config.yaml
n_layer: 9
d_model: 512
n_head: 8
n_kv_head: 2
head_dim: 64
d_mlp: 1344
vocab_size: 32768
activation: "swiglu"
norm: "rmsnorm"
norm_place: "pre"
norm_eps: 1e-06
positions: "rope"
rope_base: 10000.0
rope_fraction: 1.0
qk_norm: false
attn_scale: 0.125
bias: "none"
tie_embeddings: true
parallel_block: false
init: "normal"
init_std_qkv: 0.0144
init_std_o: 0.00339
init_std_up: 0.0144
init_std_down: 0.00339
optimizer: "soap_variant"
lr: 0.004
beta1: 0.95
beta2: 0.98
weight_decay: 0.031
lr_head: 0.00522
grad_clip: 1.0
warmup_steps: 200
schedule: "wsd"
decay_fraction: 0.595
decay_shape: "linear"
final_lr_fraction: 0.0
batch_tokens: [131072, 262144, 393216]
seq_len: 1024
doc_mask: true
z_loss: 1e-05
train_tokens: 1401000000
steps: 5511
dataset: "wikipedia_en"
Each number is 128 + 32 x the weight over the matrix's rms, rounded and kept within 0 to 255. Layers, rows and columns count from 0. Numbers have three digits each.

# up: layer 4 MLP up, 1344x512, rms 0.188, rows 1195-1314, columns 288-319
# down: layer 4 MLP down (transposed), 1344x512, rms 0.182, rows 1195-1314, columns 288-319
# gate: layer 4 MLP gate, 1344x512, rms 0.182, rows 1196-1315, columns 288-319
up1195:133091132112087168192085138086132103108166132139090104171133168167157110123093137070114066126110
down1195:200189141160175137089138131097110135148123100140107150083146153083091209103145117093167081084164
gate1196:185168177133142142075086139167181144108088157073128175130142114136144125071116126051056151163132
up1196:179129067157085164128118103142141153105126100133097119175075051173159094115121120132146119153125
down1196:088154112132101092102101166119098120126113116166099122139099064171130170158109107180133092173132
gate1197:131184195132092119153071111083171132103109159122116151164090134151121152138083093149168090188116
up1197:141128073127072163110077122158140160102191124096159110115107165161093129125190103085117096173122
down1197:154094067064199108171091148157090079092139131130108161127122073180082172178140149132144070140132
gate1198:106094091146102089150159134086123077087110059159187099128140115111073123129111189122115110073126
up1198:124099104133089105110116090137130154102100113096136103133060146142129120091102097087172148088117
down1198:140141147153131094109123138083146069085155162155103131143172137103139118214168078111151132101111
gate1199:135173109140114107083080108105104158138136143140168135161141088135076112068125115126111160083104
up1199:098120131127060127078078171110130146058071136181090113168142105120123171115119154111082117124128
down1199:117154118118192131168157136134143141141101184108053105125183119134158126126174112112167138129067
gate1200:155067163167103124177098163087116172102125157083176075108117162162159068057139130104143101138127
up1200:141165155110091066118161095081125142056113094147044116118171106119128115179095160098105125107115
down1200:104139139114073106170063140133112106131173087092062116176173188074178136131130201062089156148103
gate1201:141111192119128164119199143069095118125127132113178181087160121119119133098108130122181191130112
up1201:209085134147147132116112194115167099076119140106136132065185084127123088149054188164169132109166
down1201:076163126115128107115067137097157161107098133140144169063106160114142094120119155069073077124183
gate1202:135127103092085078109142178095102108094132037055128164165117178157145170185108126081113127118216
up1202:167143136116076100135147109206128144145141175173168105120133111131111172127090173156083195116164
down1202:166083166167162130196125141128108083167111170140132128133088152107091172146102134044083087163078
gate1203:129110083150118205178190117138175163232140210112148143123155111142138128130035141152089086100121
up1203:120146105118177093125069086107137083071137127156104169095123117126101106102210114110131128156127
down1203:131158149126144122088076163089098119113084076128123168103163141153086123136153111130152112141146
gate1204:177135152139112146061135128151148146112111130131158142187140171057114140078105114162128096122191
up1204:131140165131168118126149104128080132155151117131193127131101108123153166108177172154109117168102
down1204:145161107074172136045109109154126105115153070186123121154150088113099189102116164098160096127123
gate1205:081071138119111129151076113124104132147192172042174136145149102140112163158108090178089110111151
up1205:162092099157159173146167123113076086109167088111109106093107185077198075110138124071159173102120
down1205:148124077175126128181193094153101118119138093167074117149155142183143187071137146148202116087082
gate1206:095093108050073115177190153149155119179170131114133096167183107083166119078084115182068115158183
up1206:085074128117154191149175150149151135146154115074146161144129080140139117151101097146103132107109
down1206:156089147054109145153157118149127144117109131120100110140166132139101136151147147118109144133160
gate1207:198129133129144106149145180138163071162083096093092186133136076112102071078128121126148110089113
up1207:163138039156156121113081114054128077131085051110136145164173071152072110157140120137089104127170
down1207:196147128070115016127113089154078126141080160134129121173094127088114087191122117132120162149114
gate1208:136126157088085137124094168093146121148113109177112124174156215112147142178109143089126112149097
up1208:178144130119170169115155104131126069092102124140077096131123162063177069173103098138108167133141
down1208:168178144099122135180085129084131103121112178155094091102157111121149112197151133153122073122115
gate1209:121190140105138126095136147132116135131139059168114133134097105140091121148115154111123120109096
up1209:147134129104151107118169156094170161103087072176124129089146116155098081135155129139178096071143
down1209:126117101126150166135101136172134119152149112095166127126134124108103137138112134099134112137115
gate1210:121148166143157125081131106196147143077124147100163173207098116112076103134132191184143094123119
up1210:139178139051123083140069198083144121165163117109156115116141119140138108088170132089091116159134
down1210:160102071136139096073094068136123099148100156099154120117132185135175234115073111147134169125128
gate1211:179151142102157132167114154134193165074157142139149139118139189117127128100171148126151149107075
up1211:076150155186103169203146099144136135110178148123142070072109111087156088116188199115142090122093
down1211:096139143133126152159152137210132114141099132100094103127138155112107165118095155114137166113144
gate1212:086147111069084096172148126117113073152112096096115142128195180123094112167168126114153084157144
up1212:165083165179117086138164138133143123126084168141132145149136118152091158177107110102170182147143
down1212:141148157172132138121121049105136171126072149118073104098132063117194211164142163122130119169118
gate1213:169102117160157131092162131163105128123153174147103124133119099182155170070103132117084106134092
up1213:050151120123164166135128122118103163159143177145080113179087098148085137150156110123129149182086
down1213:149102126137133163096076158121145153054086130065134113144115113152159083113151091151117096064106
gate1214:145157116152122143114135153178134174122057153066082148156209123125180098184112113107165051037115
up1214:145153130131116112111123158118086160115123206137151094076204124152091162186115116121115158153158
down1214:172138146131164126095143135076136125165153060164094060040118099101182179084146155143115102137164
gate1215:128095100150062142125149067078149097109140086137199080111149154119159151148127100178150133100194
up1215:152140082100150062125091112092108138100095135109175128175103124195149084087101138116117165155143
down1215:112169156126150122091138167134092133171101116114109174118178157145061156091126151077139069088158
gate1216:120138112093103138063108128157103159094125155160119125146109132137063192233153128139098129124169
up1216:174142098139135091127138134118129116096107078155171150144127165151123076064136149114166124163141
down1216:135096097122154141132155137094122122145120142105138210117102093154141112100175109212087064109158
gate1217:167103169151096120149186175080153123125119112148137176135132071156086122120098198127149159191097
up1217:129130134134128074091092135167117146125112136177153060134083120125084124122146115142115148128113
down1217:136118086120130138103135060128145096122098110170186132138141069138129189179136172147179120093131
gate1218:113172090121154178131175114111156126122132140134092108147148118055057103127180116119117154101144
up1218:145103147147066138164135202124132104072112159163106063084147127107130159116124144137122119132170
down1218:113103159137123170143160125147100112118088146158131141095125143109127084121132119147151067139119
gate1219:100152099126131154126114101067102125146102147109122098153150134152137117176149117100121183195123
up1219:179074172140126117123079163116103147100123136128135184123038152154183132122154170097134070167129
down1219:108111062145079165111132143092057127128094175113106088093114158133138098091148153162131142107174
gate1220:128119074108139122155174115134140073182069141233164123216128141126167148146116148151138111134127
up1220:143094149134075127046153134070178101109133100162103145151147122139102131158110116094061100151116
down1220:102087072183135153111173195141123150147089147141127124104114128137179105113144038117060114100119
gate1221:041114167118109128182095099084171031163133105156079031110132180118132136117179124146117118128105
up1221:188100114149123101179128153138127175124099148106142091199042172118109130113184113095135099137141
down1221:116137149114131093110148089180135178146153105160163160110121150155070160120101102090142133089095
gate1222:146112078099086079128120139182200142141132127127098153104066102164098197143104118153159122104054
up1222:141204175122109149114125114116149183179142103142142161061106141122142060112082114124136087116125
down1222:107096137173163101135120101108045159134133101130179123149109121142147191145163105117146133128137
gate1223:042133148170110106148100191115097152145150109096128077145136194173095148149124152177103077160128
up1223:154151153141114072152187146075132107146071133093148078085125137096152060127053049108149138192107
down1223:115124146154141137131120175134143093199100141109143123082105113088084151144138077075065119090139
gate1224:101169158159192182145200115158117070157118143181109165163179116165126181128149114117127142138118
up1224:112091233137090168115114150096132155132124117135147136150171151166164151086119193155131106168145
down1224:137124091150161088161150133134116121073175131123188143151124134119056095106075203169109074195126
gate1225:090109145080141107187128150113087181142151129116110141139164162088103121151092161146167103139093
up1225:121137097160158115147126090124156161148113078164141087125143114165117084123136131126095085128154
down1225:184084094119087134117097189171122132146138113126159110104147111117118106182130147120068218182129
gate1226:130102140123105223140152080126149140096160139096095200093151181153166097172073102120108184122084
up1226:217179140086182054115085168132095078071073113085120198136070061121163192110120174081125136104133
down1226:188134082125118130138070162055100134144084130138076128084122068151143119114163112073108112086134
gate1227:145099108136118169140141139085138084135175117182118106124152165125089152127142141146145137081092
up1227:112149106135118128127176065137101140161096122172095191133068141141164096143148135155126126138125
down1227:175100178134075057187131120120112101089116126136086111150126135145156173145140173135130106126108
gate1228:117172148105133072171155165098141076164132155115159097151122155134080220146117162104143091129090
up1228:107123084105039113085109139100104121112140130067169133068093134125157106059140138141070180145141
down1228:104106141089150105126105092098099131135154109135149129069117130115145138086125129172116147151146
gate1229:098118131177163142148129122131099104112111177132146105097116122148095121131108098082129093083101
up1229:159132111068133129107155177081146162196165089158087179152117076163142172145109124221138096111071
down1229:172118151153100180139061126174149130073130145154144126096083146112111127115107122130116133104115
gate1230:125104115089161087172129128085083120154130146146080105193147133168125134189143234165130103142081
up1230:116105141169185110106110151126136111107119117158052142149168120094144114152162166179147172153150
down1230:118154131091174164200129084137122159098194119142130106176085156140187131117155120144187155126083
gate1231:113076102125090112089069141106173179118130110123084128081172186158100117134123098121169140130138
up1231:120112119105104161122144127128102151155124093096067168103161201108179090092056068090149064076103
down1231:126095111133065198154130135097103133158121081173092117088139175152098127160111090051095121145083
gate1232:051182131105164129184110144130073107106090078177156107099182129142164155114091165091154123115098
up1232:077132172142147147158092126137156131126096098159128143131178112125114108124099184120139166127161
down1232:098129141193106072066112105104105176093112140127178108104110142184179138088123191162071146117082
gate1233:123159158108168140108145145144122092143145150140106117161142104137120121019136163063127151105142
up1233:184199159166156127073115155109151170135107191137113215133138120133145153177136182137132133080114
down1233:133105164158089205084117151166204095099120120073061129129169133070093117188134103125094086192130
gate1234:140165130106078106125138137105173151135122170080131118106125190132108160084096130154112143116153
up1234:126088174095083109169099128152162177132149104144074126095098165141152092064147114117122154073137
down1234:091199120132098114136143144120174160120109122183101110156099095146100131111167120133057126125161
gate1235:165120093187109080199105137151118175092131148205177089116115118126132149143119169136135054147099
up1235:132089151130155065114118111130101094154107186157203148154083217111121129108099108101137101141085
down1235:129121113117193143086140079110081146175136131085126127087106138106143043175055175114130094175070
gate1236:036124162170086123109164189171097095120127115131131182074094078113122116161143127107111081055168
up1236:054130099085102162115084085139124104108129103083157123120085167185100115129131097146157124152126
down1236:142132117113134138173120102120112126090064119075102180130161198112082146092131132112086152144125
gate1237:187071182176182083150096188098117116138026162181139114137158071125153126161070172098144149132163
up1237:151099093144166170150119074144142075173117103093072127156123128156110132180123112115046156128101
down1237:088097118130090120145131089093158113098093166096139104145118163160143088109100082093103138155100
gate1238:149159047138126146095129134120067168131085120173126184134131120134199109093119166140101132127142
up1238:155153160069112085075160114085108116141135114143108080180107115163127123209100070120186144182127
down1238:137178128136087091107101122152108097142125137192122163136100079167166080144132135112163089132164
gate1239:123138104085124084183149139024180176185150135082182161065115073125127150166126122107126068198124
up1239:170084126171130166142155091120087050121100116084110114116113132142121127093122145111092166165137
down1239:078108121126142101133132152061172169160128133096140136103109143182149140112101121118128082151096
gate1240:126166085075178095114116157093098198077115205131095161084165109134131076175140156152141147124130
up1240:157179111176148106117114182081145102173120141132090131217111138113151156101109124107177055151180
down1240:169099149137114099160116141119158133109057154104144106189116102138142117153101111100088128155170
gate1241:112101145158151141120126064151110103147126116089089140124153123104107191151057114098128101108175
up1241:149144158167078119129160104125118143118152078160121163127144082162163065165160192121125121117109
down1241:130165154083107136148106081154078117083157120127128143121123119178106143169178126184139166146095
gate1242:090113108069008117147153080128095170112147127075100123167155158117155146146104124112095097108100
up1242:140123103126171130091103139095132147103170161186146135061142068108168086067134143139140119096164
down1242:122134155097105102171096146142138114118164148116177042149109144146165078149169099105133140167166
gate1243:090097138062104109141142113064163145119168081117124096120172163193088082078130164059097112194132
up1243:148092092136166173145096147113138137166071130135097126140134098088102189140089122119132176155165
down1243:149117112138124161207115139218137108096149134119113140171120129091077100126153120080079146163109
gate1244:148082126093126116139169100134148096099091188110100125080139198143148149082119091138128108042103
up1244:099154145139086100100124139104120109109108110152143145168152105153146078149132146071134141104133
down1244:128117113076144147062159136144097083106109136105117153078125078132160138106127181115106138119082
gate1245:094054174142166100182153152172173141107135052117143114159075098188091149121163101166138135083159
up1245:144148096170131142112123101126171183138126067154111102094172104152090156105155146147126131185094
down1245:170097141213054160090130085113151151071113084112194160102109118128156124108199140150142161178079
gate1246:152087078123040124121150119142146082165111121126139136113183161098112156077102190146110184174099
up1246:160095189126096082113122115119186126051091118128115081054198105118068144116152126170085156113108
down1246:148110156156155079079142139130074154106147102154067116092185161079116154136089178122133115117177
gate1247:141121136152133168112169108102094107121128117081139144103160116092123113136069064120155106138157
up1247:107111078155098060121079096124170103127093163132108143192137166121145175052120151069099185119131
down1247:099163121160176150093161142118107109121096163120188134111131201098167107123134167151159188112072
gate1248:204062050106076084098083055061080157175153155142141119135155128098134147102091116150128116119149
up1248:125108114156108074069099125087076149153118131131058144126165132121097140105144124140167100126088
down1248:168158132143101059094150170140126142144100167203173177126139127103155150143158169161126146187099
gate1249:132147127123162110095105118141091147134078109136108099157152120074135051100123120164156055147153
up1249:166083159153177192140153158144133148148192159139100119164196136125140146179166148161137070150084
down1249:151116177150082174095170107158128115174117168117173133063132071122129153060138142089126122174062
gate1250:128157095076135159139126138174140117169124113129197126089213110160119122138113194152109166084165
up1250:059139091161165112122120127169135093160171120122136114106170169121166121093085144102137180153129
down1250:110094117122133139219173077138149098114129154129119090155147157144164131119116143041126113112167
gate1251:163088184144102133135138152217126143128150172141091127209136122108164086145155121102164136099074
up1251:104125123157148123171123072138085134086119106131169169077123116149095130154157105088049090158118
down1251:150143152132097161142116079154106131131189098127127145130082116128154128170159125092120116167123
gate1252:095160088104084131148069131172160084196127112127126125087123109109087115096070114173155167112144
up1252:128154156142092069123071154126101103147137156155149176106120074157105135157197161227166137091176
down1252:152126082093123133072168099146102148145146138161160164120088125134100098154143154187102143125082
gate1253:106166157149178083034111135144115129110104187140084150196184110142137077075133119090179179133161
up1253:157092134098153144180183059109173134078111171105137105113130120187129131103091160186097191160175
down1253:154188117185105125124133142187151113061136141108131165130125062178145084072150162166191170149122
gate1254:154164082124165118129133134108113169173085167114151107090130188138172211121144157123130145125145
up1254:124152140125147137111070142102100127157124034130137114137087122152137093103138143115121108114156
down1254:118126100102161093137161094107108142107093157133114137143116157126133129167167137057109089122127
gate1255:105058117106173101115149127093106133114104094128079102135157135098152105133122100123140118099120
up1255:142208152038087108060101097144125089118085120083090183091085134121106145116137145076163141133165
down1255:093100118053142115138057083145126151086158114142129148095123092081157151112178136140140095111127
gate1256:123149105168161093160104120133127109054120100115139126153103099126160117148141140101201094111124
up1256:118139081107160151158097123167136119172118093172153124111095194175089169110128111158166124181142
down1256:068091107118119152162122150141108119154144067149126122148104102176058157176133116152102061118115
gate1257:125155154151160154139156106102135097148126128158100096174124182165207078174156182015103143080118
up1257:142153091107142195140103126150096081144204198110111113118098103123167107155115110119185132093152
down1257:113072152138166164049134131128107151105151107116118100198125111115149070096132099122152072063150
gate1258:129094187096047110166077119137098100181069161114109113130071141133144223122148111147149070165153
up1258:124131088144146092106138121180095065071109110060149118107154182126163148090197194113086150095099
down1258:131172116118155099087140129148060103141133130119128121190096094084183106149128163085130180122121
gate1259:124157126115135144098167193146146103116176165118104032116074048127077162152128174178136056187102
up1259:129069127130132117130121097168145133157123133125100171083109085114148124136098087115154146170090
down1259:152108110171104214113164129082058103135146155171107128153178174078157094116100105144121198118131
gate1260:122068167108072172103124081106112173160099165104055092079161190132130099130130142093107198175155
up1260:108117177133081147149115146115101145135091148100135111102116138167176080142123149089108176158117
down1260:107092111054167099106083107151153136111153159108092179121109163151128098218151174214151097130069
gate1261:120184153133077144128152119159191111114163124125108127125140140102161116125205129150110123096118
up1261:149124144121128115139135101124119061121114141126133114141143060183032164151083196089087114156147
down1261:141127138155134118053183017111151149132108136113206162124110099171105118194113158108103104167142
gate1262:054137120123103136140118091099070116113150097110100129190137153114197090155098106137143166166065
up1262:057138148150094175140130084089134101069169162192096136111147159162100062169121132113162102096092
down1262:112168187077097137121093142113111102161195151162148125084157075118092049086115129171205168123067
gate1263:137095121136115124180132160107166139117140153142095113117119117124111152142138113106141067125113
up1263:140123111125144157134124104146107093181120113119156131126155134136129138102114154120165173177177
down1263:134107119118100118098113074100074128072121138131118098167091155147144117082142105183111124116122
gate1264:115095190116118074100128097083165186221122138104160122117156196139125143078157157070121171162159
up1264:133175117056125111140094131136061120094108093124094119132113122154131122173171103149102141056162
down1264:107107104161099170128091127123183079144147088110164131126122076114131100087139107132124151100128
gate1265:111146153091132142181122104101067177164067113101105111137094150163094139120185119131084099168124
up1265:095133139152163090153115171190143108114080203044177173106160087082156086123068076142123117131161
down1265:135104123163095117121119149125121059110116140099129121142117146089108087133150080125152097113136
gate1266:069111146159085119133129071087079128126112089115144158147090119117068139136144122135115116138132
up1266:160103153104092145104116102111136148147096096089109109125083097129082038093087144096145075176158
down1266:190154102065143139124079117094096173111125141129101173099133087083082096106142174137106165160097
gate1267:051088091180092134151131113158113148113173090150114102127132121070083131154111160090132181073133
up1267:100177105126114141152139150132111118120082119135153153140202083093152074098088160115123147134165
down1267:147113164097124108108158083111138140216134119105105152115165128107115136159161127116121135104142
gate1268:102068179122145116088052175140158120130032153135128129174145146157099129122119173142120043124094
up1268:181085174118111178147148101131128035077153098132152161125076182151170073156135085163125107221106
down1268:130118132096151135123186110102128055089118123139162159059115158125080095142120068197140138139114
gate1269:134090173137134087088132136157132144112158155080104133151141135108150144102135154114191135156186
up1269:144126087105114099138161116074167154132156119197116026133145132103073083137128158128089079124080
down1269:136149113151041116097166139134178076132144173095156182147157101066112132103072130107140120140114
gate1270:139136114128088103110137169135115178113134107115152099162197112146108140132173148097127113214125
up1270:147081056128128174155110169146112166113136151100140096138138089105164114099097108089097126124114
down1270:137171070055091140128136150174127157147096071114125120160193151198137186125097081140117083072133
gate1271:077100168141149062138111133102178098095098090168122091122117126135135080163095148129109112123162
up1271:204048157102125124151104131075114198104077125117103048106150145178171091178096122121116124135186
down1271:123163172137187099113120143082119144123119134122120150132147113175197151092126092121124136094167
gate1272:169136118117142095083133145099136178179152116155070039097156162118151075114113108063173119134107
up1272:157114155151151125123098092111125175115106065108098163131133143123114121161153107100169114129017
down1272:151113126093158156133106133128087184139049179105102091134153119139165167124138135151027107061138
gate1273:131137157122088193106061109159187159127150148097116176163133133033092077116064185106167111136122
up1273:127109107133162082139135113148122104095147154166179182161131097129094125104149097150124088120092
down1273:135078162184119103136131119109194143187095130180108128163134106179119116101192100150167159065204
gate1274:102114073165115117133100107121114121127194087124070109063127115094180124138060125180120118122060
up1274:148146051167192136174100133111132191139144119151107086162112095156184104107101097126152195115107
down1274:139185134216174114116134126084116130176126150081104099081131058055138100154130162144131103105127
gate1275:114128106117145109150150163181122166190156126166120092153146095142148147093156082188176098194217
up1275:166151108156186138179154061174156160104135112207083101125189150101089114153106178076138100130147
down1275:148089135113147111116140134147151151093162147114164116135122137144100127099089184079143072091119
gate1276:121170125180171154130132042117146115193140102148151157123142135179143114135072138078151116070108
up1276:136181135141135126117160105099146121110128128135083188126113183144106128125089115146137100147097
down1276:153171113066121135094133132125145164197115160094138110100120085205142149125156083098098138120097
gate1277:136123113137074066091094074061112126071110154131119067103128108193134117125141172065118076094151
up1277:113074139157104149165128179110132171101115156106181088172063111129113124165134155121153117080071
down1277:138113169165080142130088085118129091124122196128120078152162148149135108116068179152124102157120
gate1278:097099070146134128136177091100131110121098157076109168154127132198086178100110110146148090094116
up1278:198197133109137132107153137116114077187140155171161104131109130159153124147118112123098137112112
down1278:111081159113113108083121180079129160101107080085112188112101171115163139085073140219155065043100
gate1279:099123156116134133156129109084091127158103082117114100107164103170153138158101156124129159127137
up1279:094182127166130079132091104118084112110139109117138131166134063124126151127118127199126119133170
down1279:150108130075106105105110112111153125119118135174124144124195147103124110107141120100167103145114
gate1280:185133088048101078121124119121092114053145068182113125102130129110170129154142157207139119139115
up1280:172133090131100128114112163122110107175127073143134178074127126069123156155164171144128098130122
down1280:165109136099130137105134122133091103150111125171155151116149124120145153166090073107134125084132
gate1281:147167145124144152131092177136142137119117182128173122151146138146151175143087118099153136088139
up1281:103142167159130140142110175157097149132144101137134116156193162116117091138135068169138123132111
down1281:163175131148150120079117102107119155112164110123122128179134139110054152180157136126154121156137
gate1282:190162148182163150064148185150175123156068089137117116110161172141116107146074106078168207164146
up1282:113168075115103127138116105132137143094130138128078113149108113112129186091104093128159156131217
down1282:140142069137107106124103145131192159121149122114108145107095165103139168155158124142149133081111
gate1283:145126135136099110130145142179104191125145082112124128166146116086177129152121168131104118137177
up1283:113131151159151161122114127048086142135131065125162133137051054132111145171113128122148108159198
down1283:144116136125150134155159158167133098084083176143110156075092124132168140123075212121082123144091
gate1284:142093132117104114158094091160188171124114160136144125145096176117161165105099087118122157074109
up1284:148161120140130130199144149084126153109138085120189139161111092132098096111141144118163123159131
down1284:117136080100119137184148114190152134117103088168119160151079149131194121149128059064110135116126
gate1285:146118126097133087120124069172090140117126124113144153131098119109109162104088157136134115109103
up1285:088100105144123175133105112161143101110145131119164154071126133103185136091048171152167112153132
down1285:125149121127129098131126125091104159121093124136100151137120127169151134142139136127163128117074
gate1286:138093153092088118055124148118103135096061166144132132138121138104109141114121100123147125095171
up1286:142074150116131135129131126195098150176137128128094129151139091172126128163151142110132186104088
down1286:131100154080113119089124110169165186148094099167130159138132075152144218133157101119146139108094
gate1287:111143085105121123109148075135138132066144109139124097085121135128088099126137128107115128161160
up1287:146178141157122182155139127106130131132127179165152107128161133158151103135148105142128066131138
down1287:145106121079093134092153108129167097099120101115113089104127185170145139102089150119124120091154
gate1288:130127166092107158186146159148143108097072156156107101143141104072146166114099075087147119129116
up1288:167123099169100153136127111151107149147153095088201077106116169183073130135163169129143125130149
down1288:154142095149170097143138113078125103089104151147122122119125123118081099141184093122122039159154
gate1289:102115129147124147127105081126097099106122120142079147131082116142072092102128085155126169112150
up1289:125112069163135149092133161153125126143164130138089198072129128111075140134146148170174137162155
down1289:103097117158168073130139127186114097111124139095089152143107150186077139136115075133135125166128
gate1290:108120111227113116166107151140147104170129167111129170133114156114150095110086134124126124189080
up1290:131163169092111149165176135140108118095146139170094127190141047112108124167077113173110200117149
down1290:098106123142089187099138108167146076137072122128143132147129087157128186137145114136116083163151
gate1291:158113093138171162088117137130150171093130134096139109090133118157110098184103139185212151107174
up1291:150149125100099142105159130082086128119201145151122135119067147131144094137074129131115103160094
down1291:169127092117165104161162150168129152132118160125139091130163117136165115104157143169111105103103
gate1292:113142135094147158121129135118122124160098124099102061103135145128121134137145168120100222144101
up1292:096170108165120163107101082140139101125133095068125161112123140158178155107093083091152131178142
down1292:098128090158175170125116119157144184105142156111117219086159110129083137188150120129168098160095
gate1293:194119109145138156172136095120125121116102125189154152037112146190120143124125182177127131091092
up1293:120110136119161148123150144160086140160102075128213132088113073137174125132132158152082094133152
down1293:108154153159114073138173116125130098162143150111098130136187199105108115130168116097127143118208
gate1294:131108210157181149148119113096114142118144098158150126170143081127165145155151091085143137091138
up1294:141123144097148138179137114098071083143066173149112140131146131113096052154138155129128142200107
down1294:147105121130132158127188119138099129152153120128169103094102132116138168128087131142113146180096
gate1295:101070126177118096108132171106152099098151111127134141109167130202089116145093146089127151113144
up1295:137133047140102111161134130159127151121225147134152136092099076179097125126137130093132139147091
down1295:138131150096120154118124118157131113164172134132131177099162098175179120178110085102093118112145
gate1296:136125128070087085104135097103130115109137087128105130117106109123138105181101164166067131125088
up1296:111146161078085111121069133100132104117185116158078117108182109131137085108141115092093141098113
down1296:074129138138082164104106127176176093149150150150052122111139111114137160114135115138118173096106
gate1297:149117154140121134181139116171081103136144096149097175187205118143138087118153121163155114155089
up1297:103106185153140065085083178124132131162164134094180161110137131055127122142115135074154062138083
down1297:113081159086082155190056136110100137104167102080133132111094122145140080112100140118146098126166
gate1298:137096121144151116128150101135170120150129125121110125081146132074102111161116139104086129132109
up1298:082109190153107152118128138136119125072108086131199083135103096170112174131107079159100143132118
down1298:155143105115113136127134147145158094160116177116173086086121136115145123107095139074107132077116
gate1299:083192164200110082119072119150170097074035035136133160133176121180106081131111083116131044133070
up1299:128107159147085166140178166091151130143095098070170146070060122072123086118185153159108112113178
down1299:127102160187143083119148093137134140100122169129101131135121149140118145080139208083071141119134
gate1300:124134066158127107194168152102145079144178110191092083105099069158088117087108167128161169133148
up1300:168159184185176189041119077139167147088141164136090061085160161174097083119116134133110084120157
down1300:178147143130152124154186109122170137133096141146119068100143147044122110148090149135112137173131
gate1301:154144117128136118139144083149159078175191100107099060129097100113112126107114122150124145149152
up1301:121139211135166149126135136178081130074130158119102134130107135126116133164147108117139165130117
down1301:118108096115101110097107111150115173132115150083139071189100147139102076151171106133153117133132
gate1302:122141174193157137172100146115096192159175130069141104093140113169118076096092120131205119187129
up1302:168131167118109114108149154159125138104122133088147083132090100141145121146096114138158194142144
down1302:157172160080073108120131151139178128160128090130156142164152116116074139121144113118168079131141
gate1303:114049116133173172071054134071100097123145144161112079110103143132111145089121163114105169119152
up1303:082116156119119175096104163090123107119190104175172106086172171154145173172108102148098114118087
down1303:094159122117138136138145147168126159158120125094123079177128169121169135165115121061113119110129
gate1304:122195155104141119123143146081123158088095164199097150123178185135130169175096142169172124024182
up1304:190123190090096177153092163116104122068094148131099098125086161132179083099104135162147094142148
down1304:159121176145039190164132105130125129086140198147150116121183145146142109173110111092169074122183
gate1305:085076125157182061133151152149116123097118099168124127148071093179124116133159127146101126119161
up1305:087137108163100251148101137147164152121120140058087140110117169103067129189134138112139116179111
down1305:126125107130101153151098111117069184097139117105141136155140127135179097163169128146153124115125
gate1306:117182142094124116130174138127092056091175131155169154137088131100126100141091117190109197101123
up1306:132134173086091162158124168158167145143083117125106129105148186113093162072163144103111122144079
down1306:171099130098128140149141133144078093190064047130090093130143159187107115116139138157159172110148
gate1307:103132127150142167143146151086122190105111105131124070119143172177121145111168167032069092116151
up1307:129113101169111101128151150099166164090142105121162065109081141167081111061125146117116114136176
down1307:172153136073173104087112082136163090120148104117115209163146115117124153104075101180176089096151
gate1308:129080127186137131133098166164119112149086173112126110101148109115130125140113103134113099166094
up1308:103136155143128148133176107079093168100129108139189106165104114076124070143156094089118080105115
down1308:111124079095116066116110169107105130143172091099088062125127123171131136119149132148145116169105
gate1309:064151211074148131118084105128107129080140123035133137107109071140052127199123110151098150149150
up1309:116124162097108146147143125161159108134164167146114118124161116178135144134043117101124128115162
down1309:136148163153123138123110115149073106128087138121121104134057198136146131106165149079147158075148
gate1310:196138079158096111134111075137098116142126169093161088136095121126140113153090148112152195072087
up1310:117133104137090064161114144131082105184084135119125084147146123074128127105097123112103149111084
down1310:146133108183091104166171141100142148148081211110135098153164156159140026162134152106122138160069
gate1311:158143080123154156114091119157089139040088081130146120147167193141133078155127201122198031125123
up1311:172136148121162094149105094123117173150153007178113093094124157075138079107118154093150073152118
down1311:111196110137170140197083146154079122145173121131111104111100153161096118097078080129160167148151
gate1312:107141092076108200139137121068085205164139179035172128106114076101126144107116074124098083116185
up1312:145164119119049132084144117103162110112112134153146139138145084143155081106169100129134114139105
down1312:150144100129142155145103095099131170165089144142110134123141116162128106129122116229107205072127
gate1313:196135149141138122116119125194154174140127154122127070129151108142140123110069115192099067180079
up1313:133142050155057136121111156149158069114141090192094107165123138119138214169154131100170104126124
down1313:086165120105106151155179066209163129097137144110138138096122145133143174134132146196139133122121
gate1314:093129115152076099162161156135143140148128137186064134169094127117027104072150165085120116138098
up1314:190104126079116181154172118110099128169160147123156131100138110119136167078143072029128211168147
down1314:123097124078143088099093137134161096136112104131075126147173137127145166129126149113117122137132
gate1315:117164106119132146128116123134190145100110167111130084133095117171102100131145135116100170167150